config.toml
num_hidden_layers = 11
hidden_act = "gelu"
norm_place = "pre"
positions = "learned"
attn_scale = 0.125
init_std_up = 0.0345
beta1 = 0.93
lr_head = 0.00298
warmup_steps = 200
max_seq_len = 512
Each number is 128 + 24 x the weight over the matrix's rms, rounded and kept within 0 to 255. Layers, rows and columns count from 0. Numbers have three digits each.

# down: layer 7 MLP down (transposed), 1024x256, rms 0.161, rows 558-657, columns 192-255
# up: layer 7 MLP up, 1024x256, rms 0.104, rows 559-658, columns 192-255
down558:189153170149159125160148104125088152115127138136126111072065083102119137112110152109166140097114110141132091140125138087152124137078089076139157135138102131101123128122169138150177137141100111
up559:087086160125148147124122136105106142113113143194104116083125109121109098120112117116142120128104118145125129142104119129132155130115156178107152121130096121143090163159118113103160112096118103
down559:138107150129153169099155105123161135136148121133111138111150124118098111120075168135157134097092138125110171188080119076079088127101145142137142128160098110161128092121140109098080113122145120
up560:156143130101114136118125154119136139126144121095119130153109148129118128162116117145151134104128133106131175127145117136148149138174120111126099109129108140095093116122123116128124110125126167
down560:118111156128164162094112104084112134157121111133117172141104151153105069163165154108099134129115180178130158126098133091168157144177125104115124155138152153109113110116191109148141121144097095
up561:143139138142143068191159107165098127146129132089115107149125114143133092118134071132124152137123146105179098089102153086181167151098130158130082098112171128079124108122147119145103114161128115
down561:113103094163129123185117184136148106140123141156120131130137153139139173158141108144083109100123106144116176148147174150131123148136185128118101141099166157110118167113126093195178144115126094
up562:121098146171161151130136119123103124166095109118127143150128127130141145122087094131119105113111065132119144100112123150101139138169144090151122139132104128100111123161114130105149144166130157
down562:126122149098126098120116123128123089124111105169134109127125129093080162122125154136144102092142108148136133164136107145150114095110144148138086129095100125156142143127176110147110091102142106
up563:162142098122187136089141138139150097095098107121138125094107116085153149134083147137123088117128143144110097101143132095116136125106117139160194097140127130156143124123151117139152163142134136
down563:143124144131147142110137139105137179138130136146117123147127137138095127153121129088139126119120122121119098143176143113144099147136118149126104122112147094134148149143086110133123122158128081
up564:056122134139156137163128073143102158130107110166130128138146112116095108154084126109110147123148140109176139103118119155117125136180123114131124076113150138143100151152115124122124127133107146
down564:141148111147155107149127139096136147145113138116128176127118101136174163143102145054149133118128128130114112165109134152149142101154116154109124163129097127191141118108123160119097137086156126
up565:133136143170101139128156124110119139155123137089139184116150139114084127139144151131118140118109184096118142118143150172123156150129132078108127133134112121143135115093110102115134148114147126
down565:132147098153137097143143118133114158150127121139134117152119149128117091125140116111108130169120128106116091176136141122163142103119138146100170119127116136168139141103098135110068132152138122
up566:144146141143112163163137134078126155111097099107140077145125098129129172125132120125181124117134127121143112126123130115103110139132167113143116142149112134157110129133123132109124132137141103
down566:127143142146118132170166135136094145071137134137138135115105159142128149101136113105123141099150145160140133125119141091137120099162137128151132175129134134152157141148119149165125143133136115
up567:135137116129159169111152129139129151113137100140101102122081125125152155084139130152114117112135142098118109137140118130138144138133116113125134130131153143123169145148113126130162130137172097
down567:127084121162157073139108141137136124120095141167145156165171124138145115141116107128107128166154121113135128143103125134108120113124148128120094151134124148164115116155143109126137154089130136
up568:107091161128076161135123118117109140074140120153126168092060109137165155131099139134158141149176117130107090124129165115128113091070119127152135111162095093097170142176166115157141088087129121
down568:121155194072124131098128153158140148140110064179138125085117141179092108160092099146144113138151118128085111140101139089074099129103129174087193092134130165101104119107122099155119133082124167
up569:150155140120084131134089134126149172130162141137151130097125132141102127129094100139125175100141135110132142112122081101138136140139108131096165132160116118147120152127145124149115111136106136
down569:126109127120166176128151111125117141095128131139120123136115094170152153116124128126129092125113122133123129175104144120110132100129137128114089116140113108156132117138164147130134138152134123
up570:159129109134101125128125090142150172119160119155129160089145070128144135147165135124200107154128154142131137159104086152141134108079121103119163147093128168074105163160155120140138148153116144
down570:140135133175130073142114132157144120107094120118117141128136142148133065122159116086108089089118131101103151132133119109095097109144130094134132157152123104140108113126121160163094166124114133
up571:124115139136075126116107052137091141138085128106146128130165105084140132167115090140173137123171120123116124121168089150149092110161129138121153138113102137134120147123122117125156177126162109
down571:166117109080140112158115168185142113121122119146111113096139096103146188155121103078086157132077119154128175150111116136162130160111087173135123137141113143155134106132139088161159134132102108
up572:067123124138173133128104123164110109178135091157131125062127120126115161097111098149141109123128129161131135120106117118090135136115071091108112122173107141126116160135155094119115192142088167
down572:116135135143119106130108115139146145132088113154142135110114111135120177140122141159137126116139163110159125125109095100139162154146089147090109147111143138109125116125106132112114145123065130
up573:096143162139096166120152092104134158157169097179142088163154107140145096113132112151147135112100110074092127178136102110102115123122111151150108114157142084104150093126130172126119108163193170
down573:107140123125108094077071113147121123145148143137115103107116143133157193114135130118114134104148141108117135140111137105083144146159152129148139138098092144154132140142136124154190147082099103
up574:144076151144075128162106125143092111155157176182128113127139155128134135095101090147164114116142130102136134098170162115145154131095114113107085158166118132138107117108140144167141122128146139
down574:074136136119112100144145129153098117150166176106139124114110133148110111139150147092137132143145105112090158177124103142142105104137144144094116122160104107107172125127102108092125150135108130
up575:119113189085127120165145102123132114136142051129147124105165121108150106125139070112080091093155127121172144093123147176162166139148156087140138088179072107128145104119167110142141127080149130
down575:104129127080153121108123128113092128156137146156135139138087141123171072151106142123097114114128089151124120170193099091151147195091108163167098141145105117108178125171147138136134095149096086
up576:113176094075134092136102089122118089163151154128135111103107158125141081125113148131123123140097116156101133093117176145091147162173121122125089140092085133129159139112119124180113095069109140
down576:120105124167121134134146146085141135138148119089145120140153119157168139123136133086124118119100127175116097158168117139103120133133138066129116141137164125114116132127115104129113130161117128
up577:107094097139132126092100119139139112131175116112130158129127136122112141061132124159139092114141113136115132136161116104131155108138133153121099114137120099113132147115129099117125123095133128
down577:132132130125134134131159111131133129122138116139134135124098113170115153132113142111136135105121141106136135119148117120142155151142097143108130118129144123091106114139144127131110124132155097
up578:118103129136151119108139122138120144139072103090132131177137150121151144131137116141094133111131172124159114105114140123124149099073142102153123080131098129121119125131089121133143138114137168
down578:130159103100156096129130141103113133107135109173142163135120127107123137128118131090135115116134171116137123119124136135088119096150122122122113151142127103122110128105140125138095114169096148
up579:098101165113123128130132101182112184126130140124160148131083126107143146109159114150126086124107126145150103153098137118086152153113148143111171101070107169136141098125120148123129113134136122
down579:120146135144130154090153115145120124138098107125145117117153150131087144127085088098122135136108141131103101132135123120146094141159101133136132108126145093127100151156092124136150105103112116
up580:148099143084116139129120086127127145168133142102137120144103169112123092123112123146142129106129145103097100159091135101160130122154143123142107123122145108104185148090153137171136118106150147
down580:109121122113095120170094149143119161127166114126101122106128103108121096142090141127141177126111127154068134132176132169144152150150100116147140144139129069137116164118149097103117120148127136
up581:080191125158144137170121115104114122120087089124130141079116105126170115179112137106077121120131133173134105137129143116107116155139111135131167070133104129115129182098092147124143170143113111
down581:113151101130079122139073155105181101159104134129180138104090124187086147125163173128134148149120123131114109139134116125134127126131151119125064168117116128151102138128107111175111123132112135
up582:142164074163135172132125101156146141157127158101103101106140136194114099145126144152119147134138111129129102126105189142188125170138086149136142077155130137116133113186155165172123121103117152
down582:151141171153138154092139119125124118125158129141127171149154100126092159138142075135153113100116124160139141137110153086100128123109123113128130120076111129131148132140088126111181153095144145
up583:164121093116101126137107103095079129084118115123128082157146137118098151104078126161110157129172101089125126162123076129134150106141138153113163109130132163114128144133143128141110137144113160
down583:146086159147145109146108132140088138147121145131101148097104151134149132104131157110131161134150144178124166122101143134114152124094102102105120122109135107112137106123103150115109146112135133
up584:147121120113127128118072143141117117117158129126132111148140114161167109135124114095119136134129149139135152114137136133132128158102081127157097109111155109105106113154132140135137134157149111
down584:101126116146155147121116106103118131114098154136117147136112130120146113109151100098127130122146131138139121117133109136126157156158160127168145134133123147124148146149082126086123160110130134
up585:099172103162114117164139136123128153156128156111135108110121168120143140111139082128114139153134137129145143152120146108109128121120127095186127125129094107142162118099111114135129143125160106
down585:143142078156129120144125118135081117146140161165108094147143171127146167131094105093106127113154061154054171119130151096096113151103106158144142193168103151119136145128150103098117083165111149
up586:150127178134103127099161169095126188120092144142108149118130123108112061096125120073105134097125129110139119137130160130148131094144160127127119113110112130128124149130145139110102142101151091
down586:065098117167086128123111164139141123175119149156140111112143183135113119097116104093132125107117150106130156139116133097121120111130139121161102069138109145124159105078124081136064118120069121
up587:102140078110130134145143095146120127103148103145154127161064111146126163128139137097117151098132096106126062143109101148136141143115134135154177100086136080125130121103128130094146132121122088
down587:158136139158172118126128098116155122162106174133087127117120170115143126126138182153087166131110144138148113174131087130120098126153125102104130152129150126164128181100142053102131164096071148
up588:141140138103153106077144144125101068195119120105160142123091109126114137106111135147129210102149136153140097097162121104074139136150108112106125126080075125133147161089098125159106128129137085
down588:148126130145127107110137130164125181102116128148144133133113206144111121129157100120138119142099128104125072138136137089142125117081132127180113160156162094113109153183154068074121169137138199
up589:101159165157134132108131168136133180138123144107148168107189145134160123134112138157137124110098063149169072132099144136138102123094155091134113117154158092137089151114131142149151148132124127
down589:151126152109125135105127110110094120160135104165121138135130116147122121138122116130157168132133109136133128135155106097085117124129136108141118146130122161109062126104136148110138151144145134
up590:127124076125137094160110154115154138140161121097169151107109121110120116097158146159108095161118145100147121098111111110077118155099148175130086130131114127103189118184110140125114135136119113
down590:100145108153155084097125152104126136120142122140119123181108112190097101152102159114101117082086095118129103102112132182165122124120133110109112150131121143116102109125123118158102094104102168
up591:152144112148144130185091111139165115158121143112162123134151124122130140109149115181166140116144133152140119141123102147123161083134116117100149141136109105173151158150102138100081069130137122
down591:059115157130138117111121168109147121141111133153091112088116119116109142145140155137105155122090115112125116157140130140108123117124144133140138142089148160121179116086123149122114172142078130
up592:102159134109112107122063182146129161126112112067158112110164140135136102131150125098091120152108126146159103090133187110134110145134121162117107126162095118179165082155160099096085189114133071
down592:121144112092104107133143131102092147184129112113120159144106115108132120107198068170143087154155137101088118117107098194118062140135175130142166082142126141167181198110126129121149141078192157
up593:124120148119116111094144147100149135093217130099134094148112123085167100124133129131164111110125102126110103115149134111150141123116145142111084111164112134090140092136122149150111130110127120
down593:112129139134145166122119130121121147136097130142134118149109123098117159149148137121118128094125159147127121117121145120127169111141148146133142117134116132133133126150092161119135092081128115
up594:149097117150103138120161075126141124139136109091100160132164162159105148095149140118130092144071159106121143140139169121103120117102117115159120115144115154134134125137150157139108137099137145
down594:107084178125142143108110110070123136175116124093177153176157175099106139119100141120121149134127115111101146139126139117145111128103090105093124094110143122134137123156159116119140155114128116
up595:125104128126092128113108137119164120117120146122128108145110142124120113121122148116123122156112155108128135125118112164108087129158110153118126119163157128137145113077144108158122137084117119
down595:112127111105142146128128133136157142109111098140110140107138100112116155099120116113135141130110088158118113102107146137150146112136140131179127154109113140135171127114123119112121106141136158
up596:145128129116109098090167105161158146113126157098158130126095104169164137146139115134146130092107115087116093127154108132120103122134179115125139123163164098077132080116144138118109122135124115
down596:161082110140156155151141156120071144129145104142139137142145158134126163106099167130137167132110124132124154155133116158094087139139091140118128096145134211154159162097129115101125134155153128
up597:148126094137115154116103121152154106138157122151159097131132149122110114148122129108124136129072114082135103139135135108136121088136091141125101092126130077182154144130109161154105127082111090
down597:158154125132167102109114158126149113113156125138128147092125123120119144118130134118124111149094132145120118128155118122125161105089128113175146124124138166096126114119112164153142156157099130
up598:117132170093121130101124116121102152091144091094130126128133097104120165119110122117151154099121146129128117182105112094144119165146150156126131115129094133130101121112135164118107207153153101
down598:089104123183100085125128178129123094128123116157085167136130134150087102145133123114126122156109107148124110126131112107123133172101114109122125108104139151156115140116102165134121132125146152
up599:148110160128126135138136125147170096092112109118143098134110142104129114163122116168143095115169140089150118157185096082132207149128121098136121146137087138156165143151129161132093114111102095
down599:119122094115125095115109115140109164142169128117107144150140129131168192089121105129140154127106125138144139091160077103105125129118096167132120115078116164125108093112087142155098152112119114
up600:105151114097097067127099143140130072141146144122100121151135110167127113131124162172131137123143137123171087110097138162124102150127145098099124130134118123143125181101132151111084103134108082
down600:126147139112159122140136143122147069135103081120138091117095129136155108128117133171105121144148133149121125113152146091105116132119116080128106128125123154130100109123133151147142142130103096
up601:128120137080078122149137114087182142145181125135127155135134081139155110115086109120123116147145146132134117111102139138123129102105170132132105085132145124151125092140118125148131127107154121
down601:166133124156113119098155133110203113117143138152109131126142116113109131120110152148158162127110125125125153147126170136130159122127150110138116107141150124103131130131154152120070103129137119
up602:110146133165104146149149117128144143125155119165137132156114112096125119111158134138117118083127148113097126143130107102147139132125136121130120120145111088086118141128147128133119128113109129
down602:143095141103151104138157153116103108126112120103078114130125144132127126136112121169137105103132137133146160149117098154098121133121148158109139116143133155137114116120103106140093113138128101
up603:091117145082125182121130123129140096154147131162113121154119135138099131144139132158108153150171130130165168126153130111106127131111115161148139113159116096110129135105199109099110125118153079
down603:141168097147092115127170118114130124128113178147133140125143118097142111133103128097134134097156105159137104119146126139141128100101104155140138127136135106111132119128144148116112103134076162
up604:124141125110106133143163136088115144107108094104142104085090137193160144167137170159135141100168097170134109090071116108117171146088133118141139124120161109143148098095084085079093135130142154
down604:165145098116119180100070086140129080118155110134116149151131103136120142134126111115097141118116121156095116168138128114115086123139192126115096122134129103090079138071154103166143115141097082
up605:165108162116131108169136166134125102120117148174175149124093163139088123121090142168109044132182108102167125129149130137106109172116124136139080145122154165208125155147100113167148115163132079
down605:149132163084178114089095154138079130105118098154124143102133083071126148156168100157141104174176101133141113148151130153113124156092112154090105135152098140175116155086150143160097109127128108
up606:111141110112121138172144119115104161117156145119127102130107127086146080126161082120132136126129106158161138068078111119130100142126148160145089113084090141103148121111145144126139101133124140
down606:155142107146175131160125127119103109142139111097132109087118107102162133104129113074105094124107107118117140157159123128060096092120105159101134107097123117144149115130157113129146121161142139
up607:134129112148159140121164119129110155161085144111158133179137094054125096176160128133108157092059127123112138116107146137130144133095114107132121092094154118086152146163121116144167140113088108
down607:147105078138166121120107133124081168097128125110115148127126160114122107120129148154120114110166167124120078082132165097167099133156138161130118139141147106120129144139129111104099151129116117
up608:088142132092069135157156156140122098152139157110149146142146153096110127140123094129159104109131079099119119139122117100094092163121071124118142117107132155102122121181159153108109088146137178
down608:182099099124134135108131109161145142131091121107134086138108106143120144118106136102100128091117145135113159117161132149125090079143154159128116110134125126191128080113118132162105124108110133
up609:109111139142076177148101158142129128106134123121130115138088126154112066111056096127069162170148155119092055140064103136130157119157101164126123120114146163094147155144114121139151112109131109
down609:135141117176162136141107143137110134129153130133127127130113120115152118143147104091120116143101151150121124130174102125139125137151130110137136116120117126097130092103120088135091120153121108
up610:141133198105176134125147133125113143138121162138118132206150100151108150115099076151069092106134153086146086102112171100112117107151181164145108128138165158145148099097130091128154152083130156
down610:120134124137139124073129094127125148142097150124154176114128125095131118138160158142139165123150150083078130126135124109149129155150144111145122140092182095116157126133129142083104107198139133
up611:096183176102141114109127097149126153137118168124099132123152130142116125125105123182111109119116118070116130158138076135126120187148131137135132129153159118155098153082132090114115152116122080
down611:102119157156099106133133139118131079151150128108077137139115101110136087108129104097144111113165137127102170150126132101115121178123111141169152138117140117129132151159098131107175101118117120
up612:079116159158154124162145100138116050149138123141144143104180129123077093137139110122078147126169119151127087121113121151131130145098108136077145115133136136140135131143132128142152137108118142
down612:163125172117127139141121099095114138130153134127128137127109157119147090122148102107108160116113136113114141124131088141164147111104107142143156132135150147105121139109130144102103151139126148
up613:138150117107116129135099122112150102110136131071099125132123142113111151128151115129102115134149142133151123165118116118104105147127167174145144107119125104151100142140106121134117110092166148
down613:119115120096144114147116149127166192143127143132156130159088150090099144125137102156151128094143129100110137154105167105152098135143138107087120138141120139147132091138127149103082122137135105
up614:129106122130121129172100162159115139124102096073093137137117130155117093122129133151136157133183141108076122135139149149127073123124111099125111121125134133153108130124114125154111135123137130
down614:155146115135134155144135106133123110120145111144159149103165127101105129148123136136129106127086104100119125108161134082153158123119141107133152143128124130122116145130157124123127109147148162
up615:147126131090153135115117118136103114132135155148152111088209109147129147114075147150130117140125132121139097096126108104154104190122191149110121116124132139160086145110163151092121144137156139
down615:162126164119136105104113110144141121138138119135145135157133143078141171140098128090113121140141146145174128132125165142174157096170138077158142114086133118155088113102157077120133161119090107
up616:120111118109140122111136113160123127134133122130110156136168099102133140159152138117158100168124114114147173101107176097137180157138163094080167136151126118112152098158116122172168126118150150
down616:122093135147096138129157172104149134149126154147118101130154086150151147158142193113127140109118136147108111091092107104164123150187131141165157152126165105135105133119159138089101126140151182
up617:145158128150129093115155154099148105160133118162129109118109136123117095122074143153145123093112161125114115134129130157103164122140164105147138127123087138110126144111068101100122157137112135
down617:160159151119144130105084136124133179094148105136102092105126112125102139151129134113113139135118128109160116096122129127129136100108082142121120189098118132116144099127155143115094142093156109
up618:163121175091115147126113140092145108130140172131162117103110141138131131103140137114111132131159152169142116124115179118159116144108113072114119181140089108138140090113110164126118104112119128
down618:161128118127099147129092098075139135127137135137096113102139123151099120132105165136127144104103110112115151114128160084140113090149103133088087140139100160131108159159134158128121100162149109
up619:092131170135102162116158167109114152145141145058120145184161135144098137134137170124132142156134069145104156141146103153122099079145121142145102140155108137154130141109098118137079138116129172
down619:146131173110113150103128145111137111113137127137118111113151155130146115140131149112163099067115144129144115127180151088125143112124121156081161148126134123103113160158138147113099121135116139
up620:150120108153121106131122120110132146133155125089167112158125076109136094156144115128086145114155087145142103119144085143101134131128126112165144128134142092127112102154116065111141126086140123
down620:161157131136162117125100100165141152123134101197135131128109148128136139137095104126092135140138134165120124134155139090149109117141168131136164109127170141146139139111142152141136173129085121
up621:132126140114163124096145133144172140125137147116107125141107129088120142142088138162098118140113146131138143124137119163120125144140103110092127156131125115120084099128173117154135139149135138
down621:112169119148093113153103138148092123169122133157124160122112152125105121085120147112119185122102150142144124173111158156138100128160128084141109132129117094111117142108123109115123150111166158
up622:107115074099118198137129117124120138103109091126142095126147127101125134113105153111146134136118157148125136146132141171103170116107155116086077100136164119099123094148120120166099152109096073
down622:126131136114107148123147152161147125125130132108138153128121120139103153102152126124163107114145170104146140133106121120127141132128116151111150124095145090132147105160108182109123118106165093
up623:069120182114153094139146139145136155156082134143161114114132107106123123116120138176117131163101103133131123130149109081134162148109191195089140111153128179133158104164196126156151082147107074
down623:138181071181083136102182125101162095113098179099071127118102138156146168110115147122136107150102146124091111106114125144143139131089118091113146119139117130114150122140101142127103149094183185
up624:083126129114157108153105117121152101118121165146142130159121108134131177136088145151160103141130098135130094165096160098109141095142157149139108141100126095118142150122100136150168094122157105
down624:111074130152162097142141127180160121131055116132121125048165141130138104126130103112107177139153155162137112130097135129116089148098134112119135135160114134160159109126102136146140119098128169
up625:130144128174136118161182132109129105121166139158124170122114140132152135165102133124172152156138168119163151125123099143128155114130138089107128107111160141110149100091162131076173110160151128
down625:149132129152142190133094153134128125155114169110167132167098104110147106143117110116123148147150136117113130168119141112163131135139109126096152129099088094130147147104123136144078125167138100
up626:120141096111114124114162112163105107112137129129150124133122098109168139112084127101154140147101139101134142136152121162160094114167115140154103129136171154135112092193087137155105118140156124
down626:108105147111155102114140128116160115115117119146135124125124156134133138134113116145115149089166160137112102105150136103115180122155087134115101133084110131133110149139179138122152124073116130
up627:124160149143123117142154101144094168123136131108139110123131114132087127109149113159086091134097110122123119099152100087162163110122129094111134128091164131119078146118098113159104125124134119
down627:116148130125128140092134158118124159094112127137121136113140160153158117160126117133084150102132105139099080125136124113111141121110099172160113123103118124174142083153131112106155142134112151
up628:121132098128134178119093144162128051092098116137131142099166135113125125140156112152115123139149129097112076133116114148098164118131140108161158129131126124123164165132126117121116137111099139
down628:133142139119099096139161151133080115076146146117120149118122141127121124105142123087133131097100156123144060100144086184155096142149103122100170116127094117126166136127120168119139142128105134
up629:158076080135106082070130126135137110129127091150161118139145128115121140098145131167189144137129101118074126082128182196115157166136144150176113183120095123130105166113164139128130117129161108
down629:127125106089194151103115109140112134140094093137149126111083150116145145151133140127120130115139085163206098168141130129138142117127138167058125105141083150080097143121112145134151097161117129
up630:134099116115176118163108100077136145134128116180126113094067148089139109109136126164176137171164147126166118132120162128148141152162121125118095087132159126121162149097090134160107068150161183
down630:182119139146086187124107134140084115145120142092142099113093171146112117127118131115115142103093100164129139116095150151154141154138137118118114134115156101141143162138114100099187139116138113
up631:128137102113129097115116174105142110132069142153119112098082120141122126142147118113130171144138134122091138152132096090085132138168103137157140122149133096118110133146139145146181101150130186
down631:140110118140104132120118095155127101105107132117151061139126160124106115136112150172113120148128141158149112113105130144137128135104128106140103155149138113145112123116108109102108111114156111
up632:129097138108122145138112096129143144119132128114146125123126096120158129139128134168136208127135128143139166117130100115083138136065106150107141097106138176125144177140149097166126131123136130
down632:139089151159131094092138150137133119170098126106109076109135124130112114148133161118127129183168134114148096106134166154130110099139124117141086156135156139120067098151144155109092165096118126
up633:125095185114116090128124109122108116133145100091157094129100107096120131077179205118113142111121144118141123140112126129110144119122153127154171110125126124138132140117173122146115129069162096
down633:114052117141101092108140179129115127132126155102087126080144103096107146087132114107113127103157135147148092099117102150120146117118096134101161129113133141163152158114170168124120121119162118
up634:124159146162140125167143080105144163137137123126132110130131130141118125127132122135089099120104096095101120121134151144137102120087145076137145115114099119131145115152174131135140129112109159
down634:136146136132133150124114121094146107126132161139123143126122128152144154161160115141109137140143168110142124144094113150132134116152137143084103162135141147148144100092164105145128149135124128
up635:128084161107156093179179154166112125126119099134139164114157101153120125152171129126134147138097107117159092124158104110157133180128153141120149104138117136107147188103129128148161140180138139
down635:143137124127129096114148138137101157135109123095111132130156134135109106105098122127104128155140136132131139126180125143101146155148132141116139162153151098141133121091107172128124115116133157
up636:089080131155128105137118144128095159173088160087132112115129113116108165081089129182099149174095134103166124083118118099138122115139144132142060116120120195110126133153180129162141066132126116
down636:107148122152116065107108129087154107112137109146102120141135106199081128144082096135111120144147171134101164117093133149119116175107128126144138151169187175078086114119091144162120156135123081
up637:119120166135128126127126114127127124105117169114125121100124119122144090133145127108124155129091124130126151124111089144144132143131126135131103123127130095131136113125113136154108099102097113
down637:122100127089157134145151134151173156122136118117137140111138165137152146140142112111159094141136135076108116125150093094112124129136132150123101108106164139094091148105093137136143113135108135
up638:097148086141115108149129131118126115114140159166110116163107119127142159114102147126113116122091161118151134146142103140121124095149141087083202133076120095123149094146112126126127161153102160
down638:129130095122142130115130124118113160139145154161144115151137115173111170162120106105144152198128148135140119126143162139119109126128129136128116130175111106093134123134170096122140088114108134
up639:097117155100110099132167144098128128106121116136161125151123114108153117069093131122144104133108136111124157091122191165131146154153145143103109113165138171094138123112112130166171139134154135
down639:108088153132135136094147115175115094152112157115128086131095100106111140112134144126088116164129118123146157110109181133148100095144105130106100100150127155082099139105165130158121128129127149
up640:151129181161152087135139099068124132143132165150151145133133135124114093121102139129128173090159149172108132114137084110113108136126077137112102104131132144133118088126161114156118188118122122
down640:145158125143129115119152091106160088112162148118098101137112130096144109158166141102117112131145112137137134102121164155135138108113087134110123128169154115193134109082139116163101161161142151
up641:136150107110164129103149143093130175141122094172139144136131138115130119092157106096115145144118123093149115146135150172109152126099128142121102146122118141099131123133120077123127139117156090
down641:167144091139139126143114092140109144130102168129130125093108105090140130115153166127134158096139148144082134116173086100139161139139103138181112120103122109182110151116131152089097156115083140
up642:143109100085097193112149085141140146090126180179132081080138148182155128101141130105148142072139099107166142151124116113113105135141085101107123128126101151109140110131131128156130094142129131
down642:156140169160103142159081150168092125150124125089102110161151114128111152153109137122139128141155164131110127137142128130155161119110081142155153135110120132095106100122140169127161123142121101
up643:101149080208124125138113140126162136184145094119131124123154128097172140139183148164187142169119117112136137146171151122117155091136121115118135167145130133139119116137138086123146112124158134
down643:131116125070147161141174118121089127099142142121137155113105137137150152095110150108134134095101125101113102117151125146134131137118145129146170118112121095072115109107148133135106130155107127
up644:148123124102110112130139149153114169152163126106119108156076135125155135125177115136121113150134114124135134124094111141101108118202118122127162123163167159162108132148155128122118127112159143
down644:170111134146105145135118174079123113098113109113134136128099108134126062107101133142130121108117122096182134114131114147136156122109122112130137153120115121149174123095101112121140144126136115
up645:128094157089119112131105116110116143134171125142174067159137110132101141133140099163121092100142085133139123128163112120132136118124120122148174105095154168121111124117167153154148106119129112
down645:116123168115113096138160110133136131111151142129111148109141109139130133134120131119123138111112122158106136092142138130139128103116092120108134148109121103102076101131155100068131124137097148
up646:137145110145098154135128125146093156109138110120110104122093114115161143132090116109148132121161066144116143146146120125143114113102141154126126139146108135135133122159078122125135186133166165
down646:131168152095128101154094103090134107128141137094143093160141097159119125125157111156134180090120187164106143102135152147127135140093134093111158154135138133104104112116107188150090130135145186
up647:160166128114112163126112103152102118108137118091152142135132141103145141147145121143131100101123125121123118160154132067151166128171139125158124121184140122124127133135161155117123131177135100
down647:142124104152139143103139141121178170136125137132137146134129132128120122126119097108125115166121137139148102097106112134171070146162098113119139089116121112141101139141138173112157123133132107
up648:099130159153125119150119121089105136154094166168131109133123101117126105150144134110148119151148065156137070095089121118098125165112122123161141158106106106113126112085139083165147155091108156
down648:129126166136133113112102142138127120099117146154132082119127125140151126136185135092142153147127100151101154132136141169133166152123154147111148137158111162105181153100139149119101132107106130
up649:155068088114111134114133147153127165106161112163138097127121096169103160119127107136132128128158107101160138120110136112121116122091143119127131127137191168124102110147076112121058153121104164
down649:120137094084140130156119162139152115124117096141147078119138123123113104128112101129163134151125137096152131117148167125163153120106164091103105105121116195172102121090115123101127154148101119
up650:129130112132101127129128126153148156110149176147127092126127083143109077127130129143110105121106146127114126114126114128098114094123159124166128117080181121164156125140170121152111123129170161
down650:119111132138134117104125119138138163113088131108156125126116127150124135109118159141128139095150139127148150130148158143152095122130143134106093144128120126118111134123123137130118096102126147
up651:135093087122184134145131133166095143168115089127134160154121149167153134146138136123102163095121113144115133109055105111129133134083169145134087130146136103185128157123077152146112097114073099
down651:130119130122077106115155136172109115200154132163130137102095168139138160147119106131130087164132147116112157108166111134165131157108129141090130197137072110119166144135140167162155145173090108
up652:150118134156172128112154115128110152121159161098155114123165096086128131128135121135067172107151145109116143082114104134189102134096139174112119150138091092134101123107114116161173109110171099
down652:138163159130144161126081122137076109160155119116133091169114127130108130111153094143134092109121107146094124150132114155097140142083140145114149112146158094162106094100101156120133173189127177
up653:141161109115113138152132136156123144120084153076135107123076155137120133097131113132117115078155131120136138153123123152110137111118137143103104103084109125110135107160134116142161110135168128
down653:104138151157118142109096121154106112123140134164128078091161162144066084122150160109143141116111142139131128128107100109122133120160087166103139142111137134128118146095113128142118102115083130
up654:109138124117074109111109129134111132131142105122115121185153116180150158113134133122126116119101091149069151112092129141124109146103108118099114153141142117136123129148121146117141092141127109
down654:132164116170127100120140117172134133112102139127084120135105097110112114140114148147116100141134130131156137116162123118126102147107148112162126121165114130150121124149152146125113165143141139
up655:127136128084123112138136166101137139175085128175179108119127092105148150108172085110133097117120132149152171118094125149136152156085120106115119142110093120124149132139103170141152132107143103
down655:179114163121147129134159095123139139120113170116100117153123068138138119144134115122100135151099126140160109127067131153132147139104111098083109177137121123134108138122096127165119067141147166
up656:107100144107098112125129145134100092105142150116122111101119133136093128093169107154119102117137114092117123084119097100130136134180153126112108101105107130096119176156137139108141114221116147
down656:131152153098127132159077091115113138083158108104146088137163147140176106121153181097117157140126137141088095152133157141107149150139134128157076136144102145143125118093068102187129127095065134
up657:102112155126172173093117115172147143166121168119112133114093118114138118131111115166137161138082150139138117120162132123146147117158154114195110137123219110116125119114133116132090140144152124
down657:104144130106090143130111125126137168128110128102105150090115119145118121141156109134106124149113130108100162143105106133121124115116126177150151115126142098146167104153097158145098191137124140
up658:110146132111128122171101101129136123128114114119101112132131074116087142157145132109126154134098157103133117058086117151140156185113086094153103129124075131105121118131084143118184133144173152